{"hidden_size": 256, "num_attention_heads": 4, "intermediate_size": 1024, "vocab_size": 12979, "attn_scale": 0.125, "bias": "none", "tie_word_embeddings": false, "extras": ["capped logits"], "init": "normal", "beta2": 0.95, "warmup_steps": 200, "decay_fraction": 0.945, "final_lr_fraction": 0.05, "batch_tokens": 131072}
Each number is 200 + 30 x the weight over its row's rms, rounded and kept within 0 to 999. Layers, rows and columns count from 0. The size before them is the row's rms in percent of the matrix's.

# up: layer 5 MLP up, 1024x256, rms 0.158, rows 308-321, columns 0-255
# down: layer 5 MLP down (transposed), 1024x256, rms 0.163, rows 308-320, columns 0-255
up308,096,200,136,231,206,150,202,128,161,204,219,191,214,205,233,210,176,224,152,207,198,174,188,197,182,167,233,218,179,227,213,175,236,218,198,183,153,149,215,206,209,257,204,199,205,183,184,193,204,266,208,178,178,171,192,180,179,256,192,181,197,156,171,206,224,203,226,204,214,191,222,180,187,224,184,242,190,235,153,182,235,177,221,212,264,198,177,202,161,179,199,185,160,176,189,114,225,215,189,171,204,195,205,191,226,196,218,197,194,192,198,158,207,246,200,173,222,172,215,163,211,105,209,231,175,247,208,169,185,138,179,220,191,157,198,192,163,172,133,175,184,189,162,222,208,208,193,214,197,194,133,275,266,234,209,192,172,158,174,182,175,245,222,223,219,242,261,232,194,174,207,169,226,214,138,166,241,196,149,207,187,242,206,231,197,215,149,190,237,184,171,174,213,242,250,209,264,213,190,215,255,209,205,255,256,196,229,240,197,266,219,220,153,230,178,235,211,193,192,220,191,167,162,202,173,213,179,197,201,210,232,209,196,136,154,199,176,163,234,185,216,205,189,179,193,188,158,177,170,234,243,205,240,184,178,129,208
down308,102,192,203,150,153,177,146,244,191,192,203,215,198,249,198,164,171,198,180,220,180,184,204,160,205,217,239,206,217,171,206,227,156,190,193,174,183,229,228,242,215,202,166,222,181,217,226,230,207,198,212,187,199,134,203,193,172,221,239,191,224,163,260,223,216,249,226,193,199,189,187,227,183,247,150,176,190,217,226,187,199,134,165,261,230,185,194,234,249,188,214,205,214,201,261,174,230,248,233,161,234,204,133,211,141,192,190,203,141,197,193,237,191,232,214,155,187,158,154,163,186,219,183,226,168,196,183,160,213,205,128,198,193,273,163,177,225,183,184,178,164,194,188,233,113,174,194,160,200,199,190,205,184,185,174,196,175,191,163,244,177,239,222,200,184,196,268,190,181,225,207,209,207,186,195,208,214,182,222,257,258,205,158,183,152,163,236,220,233,212,261,215,205,210,178,250,198,177,227,174,242,193,234,187,269,188,209,194,139,173,233,231,178,118,187,158,230,177,163,229,159,181,176,199,166,212,188,219,152,221,220,216,244,175,209,182,279,227,219,199,239,192,197,213,190,207,218,147,221,191,189,204,185,198,148,184,190
up309,109,222,207,187,225,202,182,197,185,173,195,163,188,137,164,230,176,177,167,151,212,184,193,141,230,173,193,227,210,243,179,209,149,213,233,225,221,178,221,197,152,189,196,235,170,190,195,230,183,186,194,176,230,215,239,201,221,215,187,188,191,181,225,232,250,215,188,210,195,229,229,203,171,183,201,248,225,193,190,245,241,175,145,153,242,279,221,226,161,179,191,185,177,202,217,205,234,211,193,165,217,208,203,151,196,182,200,220,163,202,157,150,192,182,207,225,170,181,293,187,261,208,187,159,178,188,188,179,170,187,207,166,180,241,222,161,215,185,202,252,178,239,228,140,224,186,280,190,177,216,199,203,230,241,235,222,252,255,194,195,202,176,215,196,217,206,205,164,206,267,145,200,221,188,141,236,264,254,181,152,235,178,254,200,124,220,207,222,172,172,171,164,201,218,219,155,151,204,193,199,170,185,177,189,247,224,247,145,217,187,189,236,152,180,237,124,207,180,187,256,139,210,211,164,218,234,186,235,215,184,251,180,212,190,201,171,207,223,209,138,203,204,177,199,214,172,219,230,206,211,224,192,195,159,221,168,193
down309,106,207,222,208,232,172,176,186,179,145,258,185,165,178,218,167,198,137,112,250,225,264,191,175,237,270,219,236,182,144,177,213,177,155,248,199,230,259,164,157,203,183,235,221,191,210,152,207,221,222,205,213,206,203,188,158,224,174,185,218,214,160,188,136,179,267,166,185,208,189,146,213,176,243,204,179,163,210,246,200,197,208,172,177,223,222,214,215,175,206,198,174,201,155,239,206,203,224,197,226,202,215,196,183,239,171,167,172,224,214,188,240,188,215,159,184,201,140,225,187,220,184,197,215,198,202,253,125,202,172,165,224,214,235,206,180,184,194,199,204,222,213,195,191,156,194,198,178,178,225,191,177,198,204,230,182,188,157,211,211,167,185,212,214,182,220,177,219,194,113,198,220,216,240,201,212,188,255,221,235,216,231,182,178,203,116,217,220,213,235,197,231,176,216,180,214,212,146,147,209,214,203,254,175,211,199,189,176,178,230,216,163,164,165,166,260,154,229,181,170,186,210,161,266,167,167,214,196,220,193,211,145,231,152,183,209,194,281,210,182,219,185,163,198,248,216,223,189,156,197,260,231,166,204,141,190,190
up310,107,231,186,218,233,203,192,205,250,210,155,222,214,231,186,172,207,169,135,205,182,227,258,218,146,169,187,195,187,200,254,228,190,240,193,214,163,217,232,184,201,212,194,180,213,149,169,219,210,216,230,188,205,221,202,180,203,228,197,218,192,196,240,201,241,146,136,195,256,196,237,225,181,167,212,212,216,195,186,231,177,216,225,238,219,170,237,188,207,209,178,218,161,194,204,146,176,212,221,201,203,248,214,218,210,197,161,202,230,223,233,195,169,164,191,276,222,215,172,138,232,155,210,181,168,177,176,271,193,184,164,188,160,215,231,210,231,163,180,188,179,207,236,193,153,144,200,197,173,161,221,181,207,207,157,255,212,211,168,181,174,238,217,194,142,185,154,175,172,150,137,163,168,184,278,202,180,226,235,241,209,248,228,211,234,226,188,185,174,214,189,179,180,106,211,200,239,202,160,219,155,217,227,190,222,185,207,215,227,190,236,261,214,202,225,246,234,195,236,188,200,176,151,169,185,219,200,210,128,239,204,226,146,199,216,229,158,204,223,238,233,232,173,228,249,165,171,247,169,175,173,197,166,213,186,179,265
down310,108,204,173,211,185,219,173,199,221,188,173,200,200,215,192,244,218,192,212,240,197,201,213,180,152,281,241,222,195,213,250,222,172,180,171,226,184,185,189,160,167,216,169,180,194,239,195,201,203,198,181,140,227,207,232,186,215,210,138,165,210,171,194,165,223,173,165,176,200,229,197,193,195,249,207,191,216,159,184,192,231,199,144,180,224,199,197,211,235,251,221,237,193,204,212,249,193,185,173,159,242,220,164,234,185,204,231,185,245,198,216,143,196,194,216,171,200,229,177,246,196,186,162,137,248,215,252,220,204,179,171,142,166,191,179,218,237,211,154,210,217,185,217,251,201,187,189,169,162,191,202,160,220,236,165,163,226,246,140,173,155,269,245,230,249,224,218,188,184,225,240,180,208,216,222,241,178,157,234,155,206,194,157,217,219,189,243,237,215,224,218,201,184,235,131,213,193,187,189,209,136,202,205,255,244,201,195,218,217,189,176,207,222,226,251,259,148,191,203,168,174,170,265,183,219,214,269,188,131,242,122,228,200,219,201,194,251,177,199,220,176,164,181,196,171,212,236,221,192,178,165,252,181,152,243,215,172
up311,096,235,211,215,212,246,168,182,204,197,208,224,215,152,225,211,203,194,192,159,167,237,190,207,213,173,230,194,175,151,233,150,224,221,157,146,114,183,203,254,207,221,197,260,197,215,188,221,233,181,209,220,195,233,157,146,175,236,169,243,197,228,183,220,149,142,215,145,198,216,259,231,209,173,217,229,203,211,179,138,215,192,183,151,182,234,210,242,194,218,186,199,218,195,150,177,200,170,241,213,230,213,222,190,247,184,214,274,232,184,139,185,196,145,216,240,197,184,235,203,161,204,194,212,172,174,234,154,186,192,256,223,184,194,248,235,183,213,150,160,216,184,157,168,226,229,209,222,185,169,186,211,207,157,166,169,230,232,169,161,158,224,196,187,197,223,175,209,162,200,214,207,230,229,222,211,230,240,214,187,172,248,211,253,251,174,177,234,217,215,185,200,243,236,204,189,234,176,170,182,185,229,195,255,203,174,193,219,173,120,142,200,155,240,163,250,212,231,170,186,230,207,136,246,219,136,194,228,187,194,199,238,197,224,213,151,166,217,207,210,200,192,149,198,221,214,188,251,222,247,210,216,203,187,198,225,237
down311,083,166,223,196,200,167,208,252,189,189,248,183,190,191,171,184,177,175,178,185,232,224,176,233,220,220,249,214,209,236,174,157,185,192,232,198,229,225,218,187,174,193,191,210,245,183,226,200,214,181,178,196,163,210,248,204,184,228,231,168,205,213,208,159,246,66,220,190,195,118,197,199,207,226,191,177,165,274,204,221,189,254,157,236,220,228,144,159,253,198,182,191,201,191,220,205,160,190,227,176,197,182,213,163,135,194,199,232,267,206,205,235,184,189,194,239,223,239,194,199,227,172,174,161,198,171,205,202,165,175,182,197,243,157,163,239,154,231,193,172,143,213,228,207,236,207,187,165,167,165,213,208,206,188,208,207,186,229,171,219,233,207,171,197,187,242,226,231,173,262,242,197,182,143,213,226,152,168,181,278,182,138,162,189,195,155,268,156,209,145,154,208,204,199,215,208,225,226,207,185,222,208,205,214,222,211,183,183,191,247,228,192,170,220,223,220,174,149,221,260,193,165,230,206,208,176,212,197,203,218,216,168,234,228,135,203,214,268,205,218,183,210,192,188,212,233,178,177,195,215,174,188,223,246,190,126,217
up312,096,225,180,227,236,180,218,171,201,204,149,169,179,218,214,202,219,216,168,176,289,228,185,196,187,167,247,222,209,221,176,217,115,214,211,264,148,189,243,179,165,151,176,249,226,159,194,211,198,231,185,245,164,209,182,227,179,215,163,169,145,233,195,165,181,133,168,199,206,227,209,227,210,182,165,146,152,201,259,179,208,194,198,177,211,231,193,196,174,209,234,240,219,212,216,165,216,261,170,181,200,197,229,205,216,169,220,197,216,218,165,214,237,148,193,144,233,211,217,168,205,191,197,197,167,244,167,210,171,153,202,240,198,216,222,188,251,153,145,166,260,185,234,190,181,233,220,198,166,175,221,224,240,177,218,196,194,235,189,167,275,212,148,208,254,214,194,213,166,182,206,244,161,180,227,194,190,262,150,253,246,210,256,196,192,253,220,220,175,218,150,177,211,211,247,141,220,227,198,193,197,197,202,190,152,152,184,154,188,157,168,216,215,231,199,221,211,243,176,244,254,196,147,125,200,196,156,191,206,217,188,217,191,215,173,232,198,168,214,201,208,180,162,200,209,206,199,209,191,218,189,207,200,163,179,224,188
down312,091,194,184,225,209,173,243,204,266,196,208,190,192,231,177,212,217,208,225,234,209,194,209,190,142,198,183,202,187,153,188,203,235,200,232,177,257,188,213,158,204,213,187,211,214,197,187,139,215,140,202,188,222,222,215,208,251,235,164,242,186,140,218,233,177,151,205,237,235,165,209,193,237,212,168,276,227,170,234,173,236,165,223,141,143,180,162,208,201,187,222,152,107,152,217,200,204,239,215,166,232,199,186,182,181,186,180,192,160,200,184,249,188,210,157,221,198,215,214,219,122,214,224,169,183,197,213,194,279,264,228,170,231,185,138,194,188,182,263,229,209,208,151,245,206,224,265,192,208,219,223,204,217,194,233,214,212,174,188,208,216,201,204,206,210,168,232,199,201,212,221,192,194,172,203,218,183,178,207,208,192,207,141,248,199,193,146,193,225,187,166,162,191,146,187,222,213,247,229,252,161,186,213,162,245,238,211,222,234,189,193,185,241,217,218,222,173,168,208,221,194,261,231,203,203,183,237,235,221,145,266,231,149,169,246,200,164,198,229,167,192,211,188,130,188,203,160,183,219,173,171,234,179,205,203,245,169
up313,092,195,166,168,203,275,238,218,195,193,255,216,171,180,241,223,203,184,219,219,139,209,141,183,208,273,179,190,250,208,253,122,178,243,229,193,160,175,244,261,197,208,150,191,178,180,167,226,217,214,214,249,179,170,237,134,159,170,193,171,200,158,141,160,189,194,252,159,223,198,204,190,236,182,209,197,210,210,193,171,225,230,194,251,248,191,224,227,244,203,200,157,227,183,206,168,238,181,194,167,164,185,217,200,216,247,252,201,230,146,220,190,209,164,158,182,203,273,181,167,187,222,197,209,261,205,208,185,217,161,207,202,256,204,161,112,222,209,214,180,254,158,189,199,233,221,210,204,180,152,224,211,224,179,166,183,195,263,211,169,156,216,188,217,204,183,160,218,167,270,161,193,223,201,252,182,136,207,209,174,182,214,193,203,211,243,225,211,190,186,220,193,222,188,220,178,249,206,213,164,179,225,200,159,201,181,226,217,250,163,167,176,156,222,227,212,188,188,182,157,172,216,245,242,214,237,243,203,189,213,197,183,187,174,202,150,192,178,230,172,220,173,221,215,192,192,197,201,192,205,207,173,181,205,142,186,187
down313,084,122,276,213,253,179,219,196,202,209,197,208,175,240,227,109,202,217,162,177,252,193,173,242,190,188,217,132,219,269,134,182,201,151,150,172,217,197,199,130,208,193,218,212,199,178,191,117,208,215,219,208,193,182,187,247,211,195,207,209,210,159,226,216,156,202,202,218,185,185,202,221,188,217,211,207,179,206,179,182,213,188,203,196,155,176,193,202,179,203,250,234,190,208,214,178,188,209,202,216,215,175,195,264,174,140,213,239,219,198,180,213,206,242,209,222,263,128,233,241,212,211,214,151,177,209,147,183,205,200,257,203,159,177,218,228,195,256,145,279,132,220,162,222,194,220,205,204,183,239,234,178,203,198,230,200,224,180,132,203,226,187,213,185,201,240,224,186,184,172,231,216,207,234,157,181,253,248,184,223,198,223,208,208,233,207,196,216,189,252,166,194,137,231,176,141,201,193,233,185,222,193,205,246,213,228,206,182,182,213,197,227,166,221,197,149,222,240,253,224,205,187,201,223,141,209,210,240,256,204,163,245,184,217,237,184,196,202,162,204,183,210,209,246,244,226,173,219,225,228,191,194,171,235,191,182,209
up314,103,246,189,216,237,242,210,147,201,179,188,176,201,210,216,253,208,234,215,200,231,184,168,150,209,221,184,185,202,197,238,214,226,194,225,174,182,227,214,225,215,177,192,205,145,224,195,231,200,191,198,222,150,197,187,129,179,221,174,260,156,169,175,180,231,270,245,148,151,191,222,195,279,215,189,173,188,170,222,203,184,223,199,210,148,207,210,234,206,205,193,216,238,211,181,273,250,207,256,246,245,294,231,218,215,204,211,197,199,200,220,165,178,215,193,196,174,207,181,174,183,144,197,139,167,186,168,203,146,222,205,146,219,197,186,179,177,181,252,223,259,224,230,203,171,236,185,155,184,163,213,202,180,178,154,272,242,181,176,186,184,157,201,202,182,201,216,233,180,204,161,184,205,212,213,261,183,207,163,230,213,159,197,207,196,163,226,148,245,200,214,180,195,207,208,166,210,177,183,201,215,241,178,176,213,202,177,181,187,262,166,199,196,145,165,206,197,162,204,232,240,244,149,109,240,181,210,184,187,140,211,150,252,249,195,199,168,193,200,235,165,164,198,229,227,203,180,195,189,178,220,185,178,201,179,232,236
down314,104,181,175,230,214,222,175,228,156,232,226,200,157,179,230,216,238,180,171,249,226,140,229,201,150,197,232,170,204,215,163,192,199,227,219,171,211,224,252,176,219,203,188,202,187,255,199,183,203,189,203,220,223,250,216,218,208,209,214,205,153,249,198,195,209,121,159,141,117,132,163,243,193,205,220,222,168,138,203,241,181,180,194,202,183,179,265,207,145,144,209,126,194,200,214,156,200,224,226,152,182,188,144,161,225,191,199,205,224,177,205,184,206,192,203,252,263,251,168,242,268,225,212,230,156,211,218,225,203,193,228,139,236,178,205,174,214,230,212,223,210,235,176,168,161,212,215,231,197,192,165,229,142,220,215,185,183,194,221,238,193,209,195,253,210,179,233,194,192,227,220,186,226,165,184,216,216,226,188,178,179,231,231,198,171,203,196,208,234,200,199,190,183,225,201,194,213,188,91,225,215,202,217,200,195,214,153,165,192,291,187,215,219,222,189,248,182,227,180,190,211,206,186,221,232,170,220,185,205,196,222,171,220,206,164,199,195,228,186,201,221,168,158,222,195,159,242,159,114,189,171,183,212,185,198,206,138
up315,100,228,219,215,206,182,230,229,223,205,192,144,214,216,173,221,209,187,170,158,246,205,231,171,212,215,248,161,228,207,235,217,208,205,221,239,213,149,230,234,167,181,214,199,177,185,203,213,109,146,161,252,188,205,166,223,204,240,187,225,199,174,201,168,188,187,186,184,190,247,161,185,198,224,210,197,190,236,213,185,190,189,215,261,194,222,172,191,183,178,185,173,230,162,276,159,202,204,181,131,219,201,218,202,216,247,193,214,221,200,207,215,188,270,161,228,196,179,212,214,226,197,163,179,207,208,257,186,177,194,213,232,257,209,196,187,184,219,178,216,159,243,122,167,220,159,232,204,242,159,208,226,159,189,168,228,171,224,180,237,164,182,202,271,242,203,184,196,177,261,252,199,238,186,197,163,176,179,261,191,206,234,182,239,180,172,279,169,231,200,191,166,254,235,216,218,148,231,220,220,194,218,175,157,207,170,235,176,166,216,219,221,290,177,190,168,205,158,187,150,251,168,210,232,208,259,171,206,259,191,180,202,158,260,204,135,207,212,182,214,183,245,217,155,204,205,225,190,214,205,217,215,197,218,212,211,185
down315,098,208,211,183,231,188,136,211,202,203,244,169,163,228,199,219,216,203,219,157,172,198,207,224,196,201,217,195,224,196,191,189,190,231,207,181,218,212,253,148,192,188,215,202,217,214,208,212,149,185,204,131,286,210,189,214,194,193,211,243,196,231,193,186,230,192,190,196,251,171,189,205,223,177,237,188,182,208,269,233,203,183,217,240,207,271,224,194,193,221,138,165,188,203,230,217,212,193,217,150,208,161,223,196,230,193,199,198,201,211,178,232,211,231,195,221,255,199,202,184,169,193,236,229,150,200,230,217,259,211,202,158,206,226,256,183,229,229,212,184,185,245,198,237,151,206,147,261,205,170,207,224,162,249,192,204,213,262,162,218,182,224,194,156,160,223,180,173,136,171,300,212,216,145,220,246,158,204,217,220,236,232,229,239,225,171,161,158,206,194,165,204,239,206,205,195,177,180,188,202,225,215,250,155,203,156,165,182,224,202,211,209,205,171,186,177,200,210,194,196,228,206,182,207,194,207,176,192,189,192,169,216,238,232,193,161,286,239,221,175,110,162,220,240,261,256,222,123,241,207,175,209,178,253,183,199,232
up316,095,229,183,199,223,152,242,121,169,171,199,217,230,191,207,160,236,231,177,134,235,151,231,152,194,228,150,197,189,187,221,152,224,179,202,205,203,199,229,151,205,124,173,172,162,219,163,201,197,249,207,179,208,166,188,271,215,244,236,239,216,179,134,215,179,209,186,191,185,188,216,185,157,231,144,230,196,192,217,191,224,277,216,190,207,195,207,177,180,175,280,195,234,214,205,217,186,178,235,225,207,204,179,231,261,190,220,202,157,167,219,199,169,252,215,177,185,154,212,178,227,207,167,157,189,194,199,203,195,191,193,158,172,181,207,157,264,167,251,180,228,218,221,167,238,226,164,171,190,196,234,171,224,256,226,130,175,223,220,220,181,177,195,166,231,237,224,225,205,204,201,194,204,187,180,205,189,184,173,174,206,172,183,185,185,213,192,185,214,186,165,208,214,193,225,203,165,223,237,175,246,245,212,213,158,202,188,145,235,207,225,179,258,218,232,210,230,131,216,187,212,174,199,207,175,178,232,151,205,193,192,208,197,187,159,216,259,209,225,199,172,226,243,171,207,263,206,131,153,246,187,190,180,244,196,124,223
down316,097,172,206,134,139,175,157,174,150,222,184,196,201,183,177,190,217,206,205,152,173,243,134,173,179,203,213,190,231,162,216,190,216,212,201,166,201,208,211,185,213,153,186,175,191,238,184,201,210,182,201,204,234,181,175,270,232,223,165,258,143,179,206,207,174,206,228,227,187,171,215,173,240,222,239,245,186,260,233,172,209,193,195,257,169,229,190,171,147,196,197,240,200,212,240,166,174,215,246,248,199,217,200,253,136,211,182,182,219,188,156,197,224,170,178,160,153,199,242,196,215,178,137,266,232,194,191,230,206,215,238,162,217,181,179,206,271,187,216,201,178,192,165,279,151,214,224,235,187,185,237,169,217,216,215,167,172,175,233,227,173,219,225,202,187,189,213,227,261,253,208,153,222,215,203,236,188,241,155,231,186,196,194,216,201,215,190,189,246,266,209,202,181,179,193,193,219,229,190,209,242,242,180,208,182,188,227,221,253,194,252,164,196,224,190,180,210,170,189,185,165,189,127,232,213,253,184,233,226,148,196,119,190,197,152,188,195,229,221,169,159,200,213,226,189,255,206,181,182,247,179,202,195,170,252,191,187
up317,100,196,183,230,192,204,190,193,164,221,263,198,184,168,233,186,232,209,170,102,205,236,210,148,219,188,187,239,202,203,216,225,236,191,199,210,215,190,155,221,195,197,197,228,153,178,231,203,189,245,203,214,184,212,232,184,174,190,215,139,226,212,214,180,258,164,210,216,241,201,201,196,150,126,178,271,234,172,184,168,217,197,198,228,247,185,217,170,185,232,178,195,214,177,242,233,149,200,158,158,207,214,206,254,209,141,223,200,192,176,235,219,236,214,250,235,194,231,129,214,240,219,178,167,171,211,233,258,180,223,155,182,201,188,235,178,226,190,243,209,198,221,183,155,239,164,190,215,233,259,172,184,196,168,170,191,170,239,239,209,171,196,188,221,222,213,213,205,244,175,267,272,145,192,225,219,222,176,230,184,248,148,184,215,199,186,187,178,126,163,232,184,213,217,201,181,225,180,199,220,145,210,211,166,208,177,201,192,216,233,177,215,228,212,255,233,191,223,199,193,169,160,263,165,226,201,176,187,149,176,187,178,193,229,204,243,217,184,209,206,219,189,202,169,235,195,206,218,246,195,207,252,185,151,288,226,237
down317,106,186,161,230,217,199,170,279,203,165,254,164,196,205,234,201,178,182,194,217,187,117,272,211,272,165,169,209,142,211,192,241,160,164,207,161,204,211,168,186,204,149,215,161,201,194,250,197,161,207,145,165,198,212,206,154,193,210,209,191,188,192,206,168,206,244,241,205,183,189,234,211,261,150,216,224,244,183,224,210,228,195,228,242,230,193,216,273,203,189,141,172,137,215,201,196,183,180,187,177,192,197,146,250,175,201,189,218,185,222,173,204,202,197,183,218,222,169,156,198,227,235,201,197,178,222,188,183,230,216,206,185,195,195,170,156,191,196,214,171,194,152,189,174,270,185,206,201,163,199,202,243,180,162,191,174,163,276,213,198,167,188,230,178,211,198,260,190,249,205,237,237,217,151,203,210,238,210,177,211,253,247,175,185,151,167,154,202,150,165,242,187,194,206,170,146,199,146,203,216,181,197,198,175,243,187,192,214,226,153,204,189,190,182,212,223,169,173,173,237,227,219,184,172,211,219,192,240,202,220,212,164,140,213,250,137,257,244,200,244,202,218,213,212,251,207,188,176,193,228,237,210,176,229,193,221,268
up318,098,213,201,216,176,259,200,195,245,229,232,181,155,148,204,179,153,203,134,214,161,190,245,199,199,234,208,239,223,204,217,168,266,167,192,219,172,203,236,170,200,173,239,196,213,245,187,140,225,233,212,184,238,171,161,227,197,215,188,162,211,226,160,201,212,156,167,216,221,216,170,219,206,216,212,172,216,190,196,190,205,182,197,229,224,223,240,176,204,240,230,201,194,168,249,206,207,224,140,219,145,176,201,199,239,182,211,192,241,195,202,231,161,156,266,190,203,213,237,167,197,219,175,179,214,146,199,206,209,169,156,147,216,141,197,206,264,194,232,204,199,232,235,264,198,170,239,226,234,258,186,231,187,210,197,144,213,190,181,113,191,188,180,201,192,225,191,215,162,190,227,131,194,152,180,169,147,167,208,209,246,195,199,182,202,216,165,166,212,170,196,203,226,188,240,206,219,261,196,204,273,202,189,171,180,274,199,197,163,231,169,151,217,176,224,221,191,156,176,211,193,213,140,190,191,190,213,194,187,187,226,191,156,191,201,202,202,211,185,158,185,204,214,173,270,162,197,219,113,282,200,205,226,225,215,201,234
down318,091,187,174,239,213,206,186,215,183,234,181,239,210,169,195,145,196,199,184,204,233,158,199,128,173,161,231,186,212,184,172,186,179,164,209,171,173,194,177,178,235,140,190,217,197,238,205,210,200,180,235,223,215,185,194,219,256,244,170,203,155,205,188,222,205,156,238,221,239,212,207,201,219,153,223,187,257,233,170,178,163,172,189,220,175,124,215,189,230,217,161,239,186,220,214,207,161,238,165,244,167,218,193,196,146,179,175,226,230,152,193,216,200,203,235,205,169,268,236,268,202,218,204,172,206,192,242,226,201,264,200,205,212,215,214,195,247,242,179,152,240,174,215,224,137,242,208,215,183,236,192,271,151,203,181,206,157,189,179,200,170,202,210,198,222,148,230,216,245,185,267,222,217,196,231,199,174,191,257,204,191,210,230,232,167,165,213,225,196,187,227,211,225,236,206,194,184,220,211,225,191,197,149,181,244,157,223,206,166,201,184,182,178,217,192,185,214,179,147,182,169,127,174,206,208,181,241,137,220,173,156,199,193,221,182,113,180,162,238,238,249,204,117,171,211,229,192,239,224,158,202,178,169,172,237,229,222
up319,095,223,194,191,199,186,199,205,190,168,227,202,219,181,239,125,202,180,222,240,192,166,200,211,257,253,213,252,172,199,227,189,227,175,260,227,185,195,166,198,215,193,168,225,194,195,189,193,219,201,222,156,247,174,201,200,280,189,166,218,189,192,217,187,223,146,185,176,203,194,135,232,183,229,208,218,183,187,197,177,280,215,230,193,244,210,157,261,206,167,187,220,196,207,212,182,215,198,161,165,166,159,185,224,217,231,229,190,200,238,145,192,252,232,212,225,159,196,182,190,178,215,161,197,193,187,191,215,202,178,206,154,173,218,214,215,242,205,135,222,232,257,204,147,138,260,143,140,224,213,174,229,200,154,197,157,234,198,155,248,139,195,252,186,233,185,180,214,196,167,144,192,181,221,160,232,155,175,236,206,199,174,176,146,208,223,261,182,187,208,163,148,166,146,195,189,219,176,180,219,187,152,177,172,187,215,191,207,260,155,216,241,236,204,204,225,211,249,182,222,225,234,156,208,241,163,195,214,208,170,219,209,199,261,187,184,213,237,219,221,195,219,229,179,212,202,209,200,148,250,171,222,212,210,260,151,213
down319,091,197,226,154,226,215,199,255,218,207,165,228,186,209,271,207,207,199,171,242,154,207,210,196,227,177,208,189,245,212,172,211,166,166,210,221,250,187,195,190,227,176,202,212,200,192,208,151,199,226,178,174,160,173,258,161,216,195,160,169,160,178,222,218,194,278,165,201,196,217,185,214,152,197,212,211,222,197,164,201,185,146,226,215,180,205,191,210,247,174,200,205,227,260,225,173,246,175,217,221,149,164,185,144,216,239,153,216,175,172,197,190,199,173,189,257,177,226,191,168,220,178,240,236,231,218,186,200,182,219,176,209,190,230,228,200,224,196,201,177,175,170,189,189,134,178,182,132,167,198,132,184,235,172,175,141,216,164,184,240,243,247,231,174,192,163,197,185,201,227,251,224,190,191,226,215,190,173,201,269,250,239,180,222,176,111,253,194,201,170,192,205,180,214,172,181,206,228,202,162,220,177,189,187,163,219,141,248,267,119,226,145,221,180,173,197,214,219,186,231,253,207,216,216,228,238,181,201,168,184,219,191,190,154,215,225,210,233,201,214,185,244,215,223,208,150,197,160,225,191,185,162,187,240,201,240,125
up320,093,199,230,198,237,243,202,162,165,191,167,263,175,263,222,210,224,218,183,198,207,199,230,197,231,197,189,187,222,225,165,208,198,153,171,190,196,192,240,200,201,178,226,205,178,188,199,232,203,276,114,219,197,181,138,204,213,190,241,197,281,259,193,200,196,216,208,254,219,165,154,184,210,190,200,165,180,196,193,195,203,217,203,223,198,258,281,152,193,223,260,172,212,208,239,209,165,229,216,227,170,205,160,219,240,186,161,159,189,253,144,153,196,220,207,205,142,199,183,224,217,161,220,189,186,212,164,258,264,179,202,266,185,200,246,220,167,203,161,151,226,263,189,212,168,174,237,165,172,261,238,195,145,165,183,179,190,216,180,190,175,186,164,204,193,214,201,166,192,181,217,248,205,178,163,204,201,231,213,141,202,144,234,216,193,219,202,196,186,143,203,180,184,189,268,227,222,228,201,236,166,183,134,207,258,224,195,220,184,176,193,190,210,185,204,218,187,171,200,237,132,198,166,188,188,167,185,212,233,209,182,190,198,191,202,162,137,175,182,190,210,219,197,168,233,142,160,219,177,246,223,179,194,189,191,190,212
down320,096,197,196,161,208,164,203,290,178,179,201,260,154,197,169,238,243,197,246,166,178,196,234,222,199,170,220,196,275,212,173,191,154,179,218,194,219,204,192,203,221,200,192,185,171,231,197,224,206,194,206,206,226,215,170,161,226,166,215,159,190,232,221,184,165,268,190,211,193,162,151,233,171,209,213,205,210,163,214,192,218,198,241,195,203,244,189,187,200,262,249,228,238,146,245,183,176,141,168,152,226,207,236,259,205,221,161,222,231,148,179,225,189,242,245,207,196,250,204,213,199,219,216,180,188,256,177,202,161,149,199,160,179,182,158,196,236,207,162,207,198,192,254,190,192,195,222,261,115,211,179,217,205,175,218,174,204,208,227,152,193,183,169,197,205,183,168,222,250,192,207,195,214,186,154,250,213,218,176,181,190,191,190,170,152,177,153,252,233,220,258,227,188,223,197,200,188,211,134,186,213,214,195,255,196,197,208,226,175,193,223,193,200,208,187,204,236,166,151,188,156,186,169,224,242,119,240,149,212,274,212,213,206,190,175,191,199,129,229,183,222,215,242,174,230,145,224,236,209,242,185,196,192,196,170,177,185
up321,096,185,208,176,191,205,237,227,209,248,183,185,215,194,176,185,194,195,222,195,290,190,188,172,223,258,198,196,218,201,194,225,207,173,184,182,208,191,194,169,171,183,210,191,140,210,218,153,177,188,155,153,262,230,184,222,232,205,208,233,165,181,219,159,161,223,218,282,220,191,212,225,232,207,208,183,224,167,151,196,177,235,253,179,244,158,203,168,185,193,194,240,181,205,231,200,233,234,194,233,189,196,183,239,205,197,199,231,165,142,159,220,159,192,194,187,201,227,193,204,273,222,208,227,217,180,171,283,208,221,183,213,203,226,177,182,202,233,168,220,229,131,208,186,209,142,158,188,226,184,229,159,218,162,188,171,178,172,239,234,203,217,168,182,198,162,160,186,247,170,187,268,190,192,235,262,189,218,236,213,178,202,242,163,222,159,204,185,202,245,195,207,188,206,175,227,142,197,208,218,186,191,192,166,214,249,180,192,215,154,199,241,172,189,207,180,219,270,159,181,155,240,199,257,231,110,198,180,227,136,216,156,192,211,187,229,240,191,135,197,242,200,163,146,226,189,182,198,157,180,173,201,144,217,180,179,225